Part of a small language model's weights.
Architecture: LayerNorm before each block, learned positions, biases, tied embeddings.
Each number is 128 + 32 x the weight over its row's rms, rounded and kept within 0 to 255. Layers, rows and columns count from 0. Numbers have three digits each. The size before them is the row's rms in percent of the matrix's.

# up: layer 3 MLP up, 256x64, rms 0.179, rows 22-201, columns 32-63
# down: layer 3 MLP down (transposed), 256x64, rms 0.162, rows 22-201, columns 32-63
up22 102:197099125136085139129160131120092136070079105157110180185139049167090131103084150126122170101127
down22 095:167147165167163180134129132183183162167153084103094096144127128123146165127118198151101083128143
up23 097:163107088219149102198138120176120130104072118120102120151098160096146104135105181169139164155124
down23 111:093122126109089173158073123125077066135145111128112168162137110123120114132173146092124157218104
up24 111:120109160144087124131131183176097130129103088200141190147141101120149168100163133054135152189095
down24 105:131113130119169154161147134148126160208086172185149110061092144095059129116107105170141136102095
up25 084:158129078148071128154142115127169178133140097103103104093122154069065136173076127134182043117109
down25 092:086121082133133116142104132096129086083136108053124136107099115131175140152087161087108152071155
up26 083:094093088054118145140175115151112177118131104144144059117204167140103131139110103153113143155175
down26 096:101087109085180044122122123141125130153123092145154101162087148108118132131132184120091082149091
up27 084:130099087157129084163138135126082180160139084134127139140166173159130206151093054096147184103101
down27 080:112113106137141072123141181150165118156210105100170122166157116167122154106134194108151138078124
up28 127:097148098146150121125124198123141111072124151178113141178135125131159124150162135118063139110140
down28 115:150141060173132162112099197140094113153115129114139182124103099143115130074154120116025148153118
up29 083:193127134066111145138124094169097132093173145158117167156193106154070143116131122100094121094194
down29 091:185128114143168098084126109139202156128160143124129149204174173132095181146101207137139173100119
up30 073:156106116113089136152135100128135173104134127146137120144151046190116138084076167105113147101147
down30 093:094132171098118103127135055118105124065153123079105118130168146085174187180160098178094164136119
up31 101:126121127112104137084126132145166144153116063147123157195120144093177179156139136127120136152127
down31 099:150150112160142134107135135146074134149119160179120141099153102143100198126178056153126159120179
up32 093:102168109158117146113096143126147103161133098230120064183116127117107103128122170099124100132180
down32 117:158136116185085086135122134042146140114098159143094110179129126077151141143124065141088161135090
up33 101:123165166142130109069134132123104165101179124157141157059120125103089135151140152096165147115099
down33 095:079115138153070177136194183171161088157084075123148145174165099151121113155184132136145175165114
up34 086:134128129102173143097166144120164118047108126131084114144118157165147121138085079144106175108133
down34 096:086080183094185136140131096153126133072093175134126150136095100138159128119126119137162118092118
up35 078:129162084134100112114149125210067136162118102189173144148142160084213200128136133116155059139106
down35 078:118140143137094083139102148107209134122173138243136119068187135145128122164139140192159176152103
up36 101:146119107105146179167169145134127110175160103151112125135126113158138105140088122106137097105204
down36 109:102116124161079134134086083130031137104111149097118086063125172074136158106091092147156177121141
up37 092:098153135151105157120134094159140098121094107162110150177092142110139170131148114130109102148131
down37 096:143197109143159110124124108125171127087113112121171128126106121099121166147072101096132162065146
up38 142:157110157101130056085185133137144122062142110082124142134105113164169155123090114111110187119090
down38 132:119125100166127136144178173090080103083123152089119123101119101148127121095114186113103188095124
up39 100:110146150118123129134169099154143128075151208128114081158085164118155064105120129196181136127110
down39 103:163183102143088049087193121075176146058049104092136129124180116118130141105131121076149125131130
up40 077:152112095164143116116122169104070097072148127087121129161133141146204159124146146118132147090139
down40 084:150173087134081080100091062130121120092158074114148136059072110109114080115108141075085126140113
up41 106:122131135165090121092143124103151104054112117103142101162140144138088088101121163217126152124112
down41 103:165132063050184167113078090123100184140160127091179111122128157144098134158106118126151066142103
up42 099:136122074111106111197158177097120240055121148120145112105159116095165094188147103132187147115125
down42 107:125193057135170110121120129082210131099130160131103140165112144172162094121102119189104112162123
up43 082:113125131136122162111140094073098056084067171132130086154084138091149099148130130137123134229108
down43 081:140117124117170114096148090158095078146132162063069117102108094159137136202118130140075162114126
up44 109:164081091126131200196109090155099175152151130136157096161148164146157108102186155117153086128134
down44 091:125117089115143136136191164149121097148138101128104114160125122160167176141098073153176129058088
up45 113:151145068180085166096133168173113105079136182125160156080162109124088151096145124065182178106140
down45 106:098094171135120074143146143110138135113123118138090151201087125105172069114143141215105086139140
up46 098:117108100149170152199091151123181133078099174088128057080114125156095108114157179137127139165122
down46 105:140062058162145075161108076087155088112129141126099158175136100074090144127099125131158140138144
up47 108:106110105193134159046174194132122095098108128090145127162132118115146119080114171116102131111149
down47 085:114135084140086150079170152085186126155145094152062156163197109059082113154061114119127070107109
up48 109:112163096080149143139103146143154108072186134130175107108082168114149089084118111082130075150148
down48 100:153121164118110166146153145089174196111105075149150161089139111159072100100068081165126129143108
up49 141:136174150170102170121132147127140125089152099126123135162074093100099111103129064155142155060119
down49 120:143148099091133195136100105128098160164144088153127066156081131172091119147160112171130097114122
up50 070:190037146145094107164204110130149169139151129146180112131145058115138136116108081163160088088101
down50 072:081106136121114096101082097098112129118150152108136127138085130137147133084119101081063166098055
up51 120:174116147144143182086101139109057167146142112104177126090135073074085097098085129076082113138160
down51 101:088148165118173114147116184144084112189094145165145112067178112121080165111077082176154081137083
up52 099:118097160127101157127176159165175100104143130098154131125197137117192097144127135107146079146210
down52 098:196153133107124092183150168099135168177080147092141154118120115128123157113152165134107061139136
up53 121:162193111133071148089105160131044118130117120144191089095153091195110106085121121065127171137131
down53 127:123067087119177078099090113097160084131110125131145117177136115146141124118100109134172135091139
up54 112:142137119142119120147117064166174113110086147093158071138126182113111149144156179097147154059128
down54 109:148089059093142089143087075077175124156132132098168072065163131145109069130074114154131130152116
up55 084:117098120186131091142091106151126117135122176135052101174128076135171161115176112146089113165130
down55 093:093055149157135159144188138151143139187148118125123096107118142161098157129184167192120077177107
up56 090:196143154156109096108136074125154106134156085151111139135138107129141131099102135095126170099117
down56 092:140127124123134182123128122096135155073111152103152133135151104097208134117121155171083105080164
up57 102:135116117137111126116118102144114136115159086071137101127128105135119139158153201163144159105087
down57 113:188155094150137103118068078136119138077091139155086071111117158113096191187131145096053148123121
up58 106:185116062126132126161163138099109122070135116185163209109121094135086066144100107124077141127100
down58 104:105078162108153127136134119080096112139089105135113143149047110125135128105147096131131126062193
up59 095:175100166167164078114163099094149125131108120145122076090170131118149154080161087143155115188115
down59 090:090128159123201153156067144120138158162073147080127138136179185169158126173116079137159125128154
up60 111:152144113118119092151121183086079126153174182147124090171138078142200143125146098133097114100118
down60 104:118155154150094143113143097101040200145132152153127117101125104172150106108079065153051098116066
up61 094:125119111153111173147131181165104081178122148080172140093158162116096130089136143090141123075147
down61 088:137048165155176141130129184142145110064149098109137102089132166162113111078147148173111134164154
up62 093:155153070110140140187158110134106133140136126098165122092086174116118149101151151144203093091139
down62 091:105093131151094136125147144155102091114110146157116157134148101201161071095103146133143158168136
up63 081:107185160137157130134202135175147154162137142146190110097105112142145127129128158082136150083125
down63 090:114118082206113123130172092178131110098134059132093105168131163142164123124095142115114126115108
up64 103:097097124125088112115156141159146117159102066104091116073163112189173196107085104140121172122146
down64 116:179107111107123082137114099155129081127133103092138131152162099069165145112113101092124016107115
up65 084:152142113088146104101153110065104089097122123161088078139185109110085127082129098114080146164096
down65 107:124140159064144091141122119147085065088190077091150158150177123105129131139106125078173118121130
up66 135:151150166160092147156127140122075110149137065126164148097184110146104121067114095092089122172154
down66 130:150138112108169175137048130154118194109091137161145191131096100133098121144080091130105116139202
up67 099:107084104081161126152135071147082123082093156081162114121143122179122134179122101126130136085114
down67 111:121119139176143079135120110059145120076164161137153134084137142113165123136112116068128220084156
up68 094:140065124117088118144118155204145147122184085167124156131132100180138098116106161144145127133104
down68 104:172152108143087114078126103144114069170161170133173076160088178113126134095089129142132194064136
up69 104:140086109144094142096127087148127183055173152087143085136134123163141111092169085128185177118126
down69 121:144198185141101112156148160109162103160089159093123131124107150072155149149083120175077099109096
up70 101:060109140140115111112130129179125123187057139120075132081119107191151152142113121095158097153175
down70 098:143141122113198162105110136142100143122114125149150079120122118150140081140133116094152067104084
up71 096:097172119127128105142111080112168173092151176153135177121078119093145116187120135120094112128185
down71 099:086148144160155112172069141091147105188155085140125153116152108112148165127154159112080101176138
up72 105:151138082132166138111163182160093109140122123120187102047199130088127136126180136156139111155134
down72 099:135047183129165215148105146194129157069123161081100100164131092136086167127152157115132124093102
up73 097:157129110107097158146122150112132130159129182133130167137076121163127122124142094111120148099135
down73 100:101138153129151122117210132094144168124119173133072086144066162152133125164199133110100162190174
up74 087:174128134121189173140086173174102115103095107206134064132096120073081152104184110131157128115123
down74 092:131145102183112089138152125181130116126154103162142140143125147154137139149125154082069102074167
up75 071:138142108156086106108138092152112080056132123084134073117161134110148112145109094084127152111117
down75 071:119119152175172099086159146091131131118158125097114130165136169102143107127148105185145171138124
up76 108:098128173186161128125160139151099112125146099185123084093188077171082171111090148084120110188111
down76 112:105114092177149126100147109151188166077163144135162078131112115122082110100160110178133122103104
up77 110:197099123094118157172133099134166173071193144134116125118144160181169119131108110117069129106104
down77 105:070103101153072114131130119162129107136118116180103148153174147108144146077132154165185154136166
up78 088:101083141138087090127118139079133111140050103156131098103137181164093179143094151139148096151084
down78 095:153121135129104095168080114111147147109142107104138183192138147105135124114111143150103120109125
up79 110:182163119157116119118179115132116143130108106148081095085148150139141144122172111126135173118125
down79 105:142157144124077103140158170126148118118143163146093134132141106181163100106146159072067144168092
up80 092:129132081139062098103096178155111160123084134139114085096114083087099162120088219088154183090164
down80 103:082096088158106122147142125215158105138107116131159138141125082152123139122142142167154159143100
up81 099:150119067181135149117133134177135119106153135105082143124174117145073104077160159109134096150165
down81 111:152158117127164107142075137092116151078065092169094092133112124154171121140093165106157105136191
up82 102:134145147169109176144119139090122177130122121148119209101062142175098109184093087125164186128147
down82 091:102179164127112178118136107132156099164104136095147180085112133152140094117123171130152114163138
up83 116:178104127117169128087134148140068138130140132151183120100125136159143154043105173082086103192114
down83 111:099166079133141132152116138144104126178101115107128113094103191200073132126138166131128159072155
up84 072:118166173114135161108118095131124112118155132087141123112132182094145160125095136103099204110071
down84 091:113127130156120121136179178076095129123136123093162117129111115057102132104136120190092059075144
up85 101:125099087115142070113123113170097166090112105109104063104213176171142111085180113147143154115122
down85 102:174130124100157166183122198156130150191185102156125179145169163132124108178145203166118131088143
up86 103:119127141109116144172120099138151102099145116126124124167075137127086161146031156117164142143122
down86 104:115136141130119194124093152121164149103132128145134110105088108170116080129127179173142124162155
up87 115:145136107139081147163132209146109121150131157124134120139123165120165171117112121130092052160129
down87 099:164101190113173136124144096111115183108149136099160101096078165085119137152135135124181128121134
up88 115:100090091111169121079201154115154130088214128133103070098109151148188110141090140129099176140124
down88 114:158111169147173157094151097092124204091130095130125180100148158069136157151099145173089045127103
up89 095:187191106182115093147123118057109174131102088148113119149117131077128175065164122114116140143154
down89 099:104124170070109110114151071199112141120122132201178137167122139168121121083101090113111134106134
up90 092:132100175139122076147157142118158127066092083152115101136101088149131115102134087178120089117143
down90 096:124124106099126104061167135147171141103197096150131128118157156097057147144154076118188116128113
up91 104:165121196149141134156167162115061100139130106130102177150110116068059174128157139138143113129112
down91 099:141130163071132137101163106160105096141124135144072095133179144086225095200083100110121126144079
up92 064:140116061177110078156154070186113120081127096137132138176138138116142152117048103107131140149155
down92 085:119051180126100099097089148122080139153151112118114103119131171159162171159164092080063144146126
up93 106:116075087137139122166149123140170058111138171056166098200091147132107122130088132155116118152054
down93 108:144175131080171114131154146136084098101122149111117152172208139088125118140137090140140158109105
up94 104:136112085166192142124149140178125150146114078129177154162082112121153078155098129179108088137104
down94 099:108117067145070136144122109157115122162125139164088093107112123109091130137170181141099154117134
up95 120:082071130150090155139116099132069170166108114129143084149149126082142162153165093164124152131153
down95 101:110126127137069167123176182131080114139135095089144178089193075120113192150128128073082126051146
up96 102:148150136112134124186114122129137149081123110168133137122186140108185131144191179148107162133098
down96 098:185107173074126115116093106130155170100141084162138104137192119146155166136115139171133073192145
up97 081:092149110096147121131163134165143119111138145118177139115057173147098185137152148121105126153129
down97 084:124131208103111150154062079090132168122165103130079091179133076136169094093166127086109124130164
up98 063:181131061144069126128109060101085085137072069114088092120131122110105115132106109084130072168124
down98 069:179146158131170074102088108114065106134174159111080142144153113071127108152123136149099108097154
up99 106:153095115104136159123168189150087184122127088126112071082083072153131162017122102108131162138111
down99 093:135130104126129193174117175163160100145150130114156173159119109100120119139094151135173112121083
up100 089:099113078097102175148146170121057117076103178095113083092114154159118055164103125194161130139103
down100 094:161117111169088148119116126101128075073089155154034154155123145116116142075130144168088154106129
up101 108:189126081145157161159126137126126139148159116098123144149086138142108125071047147131163102133079
down101 106:072137126108136162152082166098138188240096158122101139045146124172139103131144129124100083198159
up102 104:177078189107148120088184118174148149121091143122118079133082106152146162116122091117178170141094
down102 095:112061133123078150108163137117130123127137138114154100171070092123080113095137151089112185130097
up103 120:181127134126115193097058173169034162113135114172140161120172080160110189116099111073098117109094
down103 124:076147088142089126067112095116098071139112130156092112107161143140141140176129151088117135106069
up104 100:108116116121136149075148166168117116110170125170154102121161133189144074105117138128097105192166
down104 110:057143162155108157117124127120142117153054124145100077186112174147147119114114143157117133142144
up105 098:161153069146118127149083130138138145142114119092148108189150136102106165110102133172197151103155
down105 099:181133115107115123118068110104103179131158086133179138124100131077089090171172064070147116198137
up106 104:163096163212134099140110164144113121123179135118129131119142050130147131173106143160125141102164
down106 105:127054147130118112098057161102184118143162137182179118115146160150170128107157099111192133140146
up107 083:164119068178162107049141150138095126109092084146115101134137089093101125086113155112132092120141
down107 103:146138125104091155139093102112117085067114187059109173165129153174145170085149093120135115081103
up108 101:144110100159076144147213087126115104173079089097098181137108133169126108126076187148169123085143
down108 081:174158061114112151152159163107110129144125072174129108154133140104123088144170164113134103126201
up109 114:163086114128109122095082101084146138119121053120142095159131163144120136122061148134150161124095
down109 113:144174119098119126154069182103094103077132142121102081191129131095151085103120122102154137183161
up110 093:132141108153133167092099151152130158136106106150169106121171073207054118108138134108162201140156
down110 084:152164098150101117124112138073148116171210123124125102193106073119110123140145178069168139083103
up111 108:190070146134168128128128168142132093152143124135089151132197073118138131115104103084107110126149
down111 094:139199145186168161087163131196117149167072138091093155107142097106140150141137124152150099120105
up112 083:097146118115106090113125120138102195098026097148132146135150175189138153158112080111103139169158
down112 105:197098129104150138110106074166123145095182053123157164164113134115168094147164163146109112156147
up113 103:153107102165101182124105117159159126114113110192105120132125149154089151075059196106067150140139
down113 087:138189109119087178138126197096180134158155166100126195150185120116104079110159127124179102160165
up114 088:138132112173148124122094129148097141134132133153158157097162170178146049143129160108124159118134
down114 090:087128137148138131106142123124147105157147155056132141157147108091113158132116135142141133165125
up115 098:137110084110173173140112135136146142094179142167108120144110099170123109079086099083081147161143
down115 088:146107138111179133061153117141097070166126190192143165119115088115145106164143167104083139128158
up116 095:134193113132141103157098024115140099095058100167160113121089104094126132142138138109121106159088
down116 100:130099170118060075118107122153146153092170092148122097100167153115096175137160133127114043146107
up117 083:120110104220117115138167157124166121098113169105143130177104147096101091101117147165184097127120
down117 092:113138166108150130155159123108163147132068087120096115122122171137182134156099109121136106094131
up118 089:189136168075128077142079132161174150098149154172082211132198116162146097138114137106137060160142
down118 087:135120150133125128119115162119147185079105145116166188138142113108144137062080102077143101105120
up119 090:186124090126147100096108150166077146133140120137146178116140105164178115084133117071129158170135
down119 088:080130109105166147144116096179091172154148147187160164068108151130144096098155111093144127167158
up120 102:159085147114123141180142112108136123178089108108142052170093125069150099139151122138099064182187
down120 101:086103086170079098121122169067142126085125170105077141093156142124107097173138121125095129125169
up121 079:166102082167116092102171142203087129100151109098104091139169148118143116147143137139096103140157
down121 093:137190094136176131163066168107080146180149179147093101079150145164134140125156120132074104177116
up122 097:129152140165107134103169150115151143121119101054115106104079102129133118160087121134117133181139
down122 099:112134098096137149097111168119127102098080109101183114082121140160170157100101133139153131145138
up123 117:075113186110097106076104109093139158107088184123053115126137054173141131110090146119135129152130
down123 111:074049148105079140093114122144146120061126182114098079150111096121157193134154151172099113094129
up124 091:181144144141140088112127138058111062096113112143070124130128129110163093147085104139134143166132
down124 093:136115132118106139189135121120122164096175170127132168123151122154087156115049133134110078178168
up125 108:152151189111087183192170151109125085128144101119112095122114114161170141160112129086124141098169
down125 105:140156162098114118156134117155150104193123140128120101154141097125116104124101071140106088110154
up126 078:180067041120095101094162145124186121094095105099154094140110135150134195100131097106099109107126
down126 072:129160112125172186115101131167196110109139120127136096055151116155086129083106125109088139091131
up127 114:100101086130125109178193181159122161125169167166147089090158115117145172140061126157123141140143
down127 101:173119146126133138100155157173117079113190137166070111138180109074127134121127142137107159147138
up128 098:146128205167135191149148086148122140064137115123105195133117136077152131086120112103191128128125
down128 084:067096101150185159083134083176144108092135133172181143116131106156191075104109112094080109152154
up129 113:159111107110179062181155088059104186093100122139152105059108136149153113122145126152143125178110
down129 121:168132143152099143077175120112119071084148058125112151158130087068175143159135155141131127144161
up130 119:137173119169144119117136070110130045112094129110149074068076164067161143160160179121103068139161
down130 085:162115130127075077133121146118086115135130121180138135082161169081142097159140176095070141192115
up131 095:106086128130083117166176086123134087131203101200080134088117125152116143102076147082112114176188
down131 093:155079106125160143141172167085091149156173116157137152136082139112127142161128116136049077104093
up132 101:148105122070132128131147151119144070100165082115070114102153118193158126109130132109087140131157
down132 103:129186114109088142158079171168125169208111137129161168120092092119120165103141179102118072128164
up133 073:138140071139108159101128107144134097078085095083120113123181122075122160089098161040182143114166
down133 102:097119175100139059147121087119156139104101095156156138143170195109138189167146113132129165134149
up134 091:134124079121112151124158162173121159103182166136102175162152151163081096100139159141128131118101
down134 092:125141129132086130126123090088097099196102118123112130128158131129167100098143171121095129144255
up135 092:138059158110101128124145165172114153173087113180108057165135135112137110064067100131149151111116
down135 098:093067115178091145137100128169089137119134081133099069121146132114137127122114131167083155159104
up136 119:128127118046086175159094121108082091099170154130093095145137137118058111158157126110090144134122
down136 100:114166167186046094078111219173122123184113132134147143097140121150168126095171175103108184127109
up137 098:119140192123108150125144158115125177195132111175133113060194158150133100130165200107160065171174
down137 087:133097092139134164185099134118130165163070090160132133189110130131169093099066086133093138174117
up138 129:155109087130100111149118128074104111084124175099119135117131049168099142085065114084134203079114
down138 122:153167130089169090148112139102156147195116177145155048148099077095111165154123117101137145104181
up139 108:136174151191130136037077125157142129126185131145152136109135151146156127116157162064141124134153
down139 100:133062136109153113157204146142096139170171103121128169043116120182134166103125166161100105165128
up140 107:099132092147165127084120120096089178059155160152076178090156109150126113142139109131132222103147
down140 106:151144160132110090112175141096145107159105140148148131104106143084089135135199109196176160089105
up141 084:127079136081152169159123121145152151108146098120122123111101087155160109150155167149190148109134
down141 104:081111177131146085102112135166076186145103138140120087183115180075126150114101132150135113084108
up142 097:168092103175141114085132184112116179104099077125176149099162149144126136147113067114101126086160
down142 095:084120144086186098147133147098154084134157166092089125136140120106145176088145138107138093071188
up143 099:169115106145122156082117095182061108151132110148122133146103198108127142139179158125033143182175
down143 090:153092113202131110142171152138141166146087159124168111105162112137206117079133124130135102205166
up144 106:086178123111120091161151145147175153088112137144131177114098093135133165193074122118158057143097
down144 102:186103181083122119125129111145104135150198144129099166087144119105148139157113131086106104165091
up145 123:186128111094182088102086126124141162047145136163116180082155151151152153127107079124129133116118
down145 111:093075111135157186114180102127105129149147172123154112085075094101077111101139152114075096138101
up146 088:140102102109144106098128163134127174072127128118125142144144143131077180059097113119137144115098
down146 099:146154156122161124151248140139132090130134129162164103116152122089151146133133143094052150174191
up147 084:112202159083111146156131127094141197096118111103129104172094133102114165163106109113111154106184
down147 088:096093200159085110151167085151134089123156093128102130067144103125118109156121153201125119113091
up148 080:156083100167169163079168185092131145157166113172120107157121111141105208105167133125162104047123
down148 083:141101102169103108174123114182144123169182073082078104136134096135120096128091103075177085166076
up149 113:188146107172124121133101109128145129088152078105153143128018081162206144134067141130149165139163
down149 107:134123140132164154149116118170152153116137147121079122158148098205144069162170105113097135189151
up150 103:156135075132142115126102153086091156090100087110091115134158135108091130161135098062095133216160
down150 103:136171194107143158135131112072099174133111111117142130118156125130135202124097135111147102037128
up151 053:157051082061130182114129118133150149106113086098110144128130085118084183146122067110091137132117
down151 106:154140168153138100098116165155086184107089138179121098164152176124114073142121087133151135111195
up152 099:126103150147168149147141076074126149172117084120162085149151082135149161101136148099074097129156
down152 095:101117148123120152167187129059200108130137180162076188140118157109088106171141094113121145169116
up153 120:144115108147118166112179151101078050126200109168108140109131149164125204098112114076157179105146
down153 114:094168152141138081119075081116199144124180141128119160150192119095127082132123117106128115172108
up154 096:131150109081129126066087181114109127161112178159138105100098138127122107148105116063136127117136
down154 098:141062083121138093137156146174170114142163126041104112129097098142137174119128122163115135109099
up155 091:146109121075113142087166119145114131148139137174157129145148169160107167105142158142164098118120
down155 085:125097120138161137069095094166134079080121163119119209125137150157145119078088111137116172158081
up156 089:129216099130122156112141136193089116164113106132170039074101133142125165164117132091136108119117
down156 095:117097197143118096197111163114140114148146148171087175156144111113156174160118135203160184127094
up157 106:121092138121126118101089113103090151127149163086144091034220090182085100121127120108140155149115
down157 093:137099142119114132102170143074138090118104129131073192160084092105143163111125107119120079095120
up158 111:072143103124139117157143114147129103116097174167064048116147154182115157099162138122184105118141
down158 107:107102138051116193197139092124118151177154148210098170130160146146138119135157125159122146066151
up159 089:166101136113118167089126118127192076167132095142113078209116116114141177103140166089142144099149
down159 091:146169113135161143143156116070164103093139172067137184096170116097103098142143122075139154111061
up160 095:126158097159182113099170141124125086062188124139127170185155120122133166091103132115161103120113
down160 097:172114114113093116113112089127138149193151110093132096165091183065139126133085115133177091155148
up161 096:145126125198083161122122113159108100113052069177124144133088131098121092104114109122072177048088
down161 103:153126127110171131144126121129141149153100124152196105134094164149121134123131133120182151150101
up162 100:098105088131161174131106106151135185101132134061091145136110117105072172118108173091099079114086
down162 114:151151106110123103066132116107103082143056118111141120116088195135119097145163066138198146138128
up163 115:137154134106134128154142187107107132080131082127166138086157126132153186136121142082164122147118
down163 103:105127119211156136143086116080141076121157136124090112074114096163163132084139128106145142079134
up164 100:128205109145118190105138144180145117109101126157181150136139125107107122105153160084162107061105
down164 098:106111092079117143126158135109111191160110108102133100126127108098098026119125154171142134096089
up165 103:162076140122112163132102094158042221092114093174145141071093125130128146138142148186178168079105
down165 102:076094069136147210089138126137087170126055095119154115079080142149088153149134178145042132125152
up166 086:156081115114088118147104130142181154113183100139149112145132118113147083133089182130177175070092
down166 090:121131147151114105137094107171168148074193092113186125146167108179152072088101129100160117128132
up167 099:107134096147091124156163140151119124141178170085149105144085120176113163065112121151119125120137
down167 096:143176102123190136129167111136174113111177153116127181123142105185050182135142132130176123108183
up168 094:165050130115107080107117172117118149080090134116083135132160161145208179149125094106149107151127
down168 101:028122147132098131096119146117110115139096188140157068183142133163111142116095162182171097179108
up169 093:148144109165104134141145208104130113107152097192165083154139085099109096134154125125099194146177
down169 096:156110103117184137099147117099111142171126153138217120073113120120105107138136107089118197150130
up170 092:151191136139091141146104106145142096072118140098190145145137143138141121107176126111117094091132
down170 094:119072155105117120090112097152101224117152114110172142083178114094138152094139111094142092152131
up171 118:201118154118217088109140126159112146078195167138135148118140108138165132099105107163122151113123
down171 114:100172163177095146120185096179137119191164160100117167150074131102122116073163137181126123115129
up172 098:130098070118138097097116139133152129055104110156133167113145051111064119119067154056116116125132
down172 099:095094126171157134127178128086114085117100060101083076097097082072173118062129102113140166090089
up173 084:200137124096149183142177151108147149037147099100116134090157124139098142104110131131117202111098
down173 090:137154124118100119109086138086128100163115133095108078151137125117107067136099181139088081123096
up174 078:170163124116102135160175127108066120130153172127143129122171139125096131151085149118128110142161
down174 101:133091102191146127140135094211138114177132101222136126104116137110172151080139137125131088113150
up175 104:152074118092099105125138112164105144185105102141104133096120098169140158098101150064180112114141
down175 097:135175103163071111112132180118065119149128118149133087067156145123194098119151197121096114128111
up176 113:146122120097165131122085086136133120123132051105121128148065154121196122193187124144148099123171
down176 115:113179131102096207145056188180088127110108158162151104156118138160139099127115090140172130146151
up177 113:108074102153099123131136157115079161106077137118161186162135121148156117089146089108060189114118
down177 090:126152168138132172105134156101099127172149156149156193152062162156141177124176146126130091181156
up178 094:131121083180094170090087118107122116103127126112107132127178099095120077117150158078127139089102
down178 083:074145158164123137124129126183167161165105119081152150169156137168144115089094179118097066101142
up179 088:125173127104168079159140157092175049112118140098141068082124119165129160110142183075185072130183
down179 093:119067137060093116099133102133131087121173052106138092134142081169149130085161090141102123108118
up180 098:050103116170072098152134073156151161110178138170126143121131080161067121098096188142070153128201
down180 093:089120191101165093069173128131123112101067159165199157089144109153117133107157114150137123138137
up181 108:136150117156169174129164131144117185131086127202053168113113107113171127135185122143091127159138
down181 114:217119142153124081100156173160125134117149139164133086110103119131103181087152077162166179101073
up182 095:140128130067093135166150175142152191083160126189192172152114129102129160106110086145166087130164
down182 087:151107132143161133185154188079138135160171080147078121117136125101097129154108157165156113171122
up183 086:157105111144101129107109118101142190098147150131079134127127127131036171127096181097156119132088
down183 085:161120121132138176139136106194158168177108095088192150184097154153155165139118109141119093141154
up184 091:085160100180112108181108131115075151154096145057201098144113148172143163102068112172169139149099
down184 098:112177140136094103113114113062148108106132132081160158162073131035131098099138100069096128100107
up185 093:180126100084089129103151139155101150135103046173129118078074091149080098098092102146120113125177
down185 098:118162089060041147179116170138129097184091200110129139141124139099120102139163084082144174077159
up186 104:188129075106084144089183140089173124152141109102092081212092117123099118091071112128085131093116
down186 118:152134149131131202087108120156095087105121126140135154095079133098117201122073109086111158097143
up187 094:142099153222080136100155179147111068093166155094106123130139124087108140055113164096094155119137
down187 102:080126178066083117154178152111160154102117104164096105120085132132182133111192126118127110133112
up188 107:151109098143141171152118176123105116112131138137125147076146070150136095165129154102147189089137
down188 106:178132114145169103132107115139167100080112158094127131157121126125071169185148035105153120092134
up189 106:162141135181089153091047127103073146139168105203135130168157152150132155114131140106137146093127
down189 097:118118141169164182132175118125153115093115149143099160127176150127121111168131124138187097205115
up190 107:148082135121143128157073182118175110149070164114165177129105104117119123116184117175143098121163
down190 102:179061151123107132125115146162173127171136131085159134144176179104100106099092111150103089117127
up191 114:149162137079121111145146154184152117149143138113145127128190124164104170117081143097130126094215
down191 103:185130125084129150167088146145134147130193152158122147110165114068112125128179136108125150153149
up192 090:183175126144132167137164097142113116142085159080160116186141121110121069144114154167119091066111
down192 087:103176152163169170158101147092152117159069114144145133141089119088099187217159118166150108182145
up193 092:160183125153113077074162141068123113120129109155149124164093064072136092147156114156082159115118
down193 101:145117164127157145147077084105165099172135105106137153088141113143099126134110096164115096137108
up194 106:225161154139101131140148144128119122138116161167211109134113119072150109126088157165165141129119
down194 108:105148125138119125162131098118086152161105116127130134120155129125147085088138142153220179131202
up195 088:146134156074131150145085123130144135146147115120153090142148119184113093085106149102121144185087
down195 095:136168137133160172129097147195200089096089121189164149125075107162074142078103144134170163113096
up196 089:178139116147197155121161210105115109137094108130105163102183111161107208127121173122077104157126
down196 092:135131092107118112126168081106161139146104083107147079209162166125169137090126098155102140122098
up197 103:097069115175133149125135154165200086095107112096136122149025087154135165124150145118129140100117
down197 100:143144103073124108167110135073130118192073096091123091160080143118140167119094183097085096162142
up198 092:117087133055147152125188099113065135111104111095126128173154138167157169109150078119127153164100
down198 097:140170146162068170101092123127098193189142050117190073102096163157082147135110162157131121096112
up199 100:104129115147176174140109140119188111120090127147152061176148143094114108104108168073123126137200
down199 101:152140150105143097153169107059197148100089169105083119183110077089108122091105109173112111124073
up200 104:107134154124085207145153082195096077158159161186150121094176180155160130100134118155132104105160
down200 098:079126172075115104101136084120103133134143133091129079151148107101148047110132116141157094129097
up201 123:157141084125101111111109150147105148111098146061146151116167127177090158128157075070110192134169
down201 132:178144119125124114169106125090202138086115124141114117181131089122161138088085135115140085076122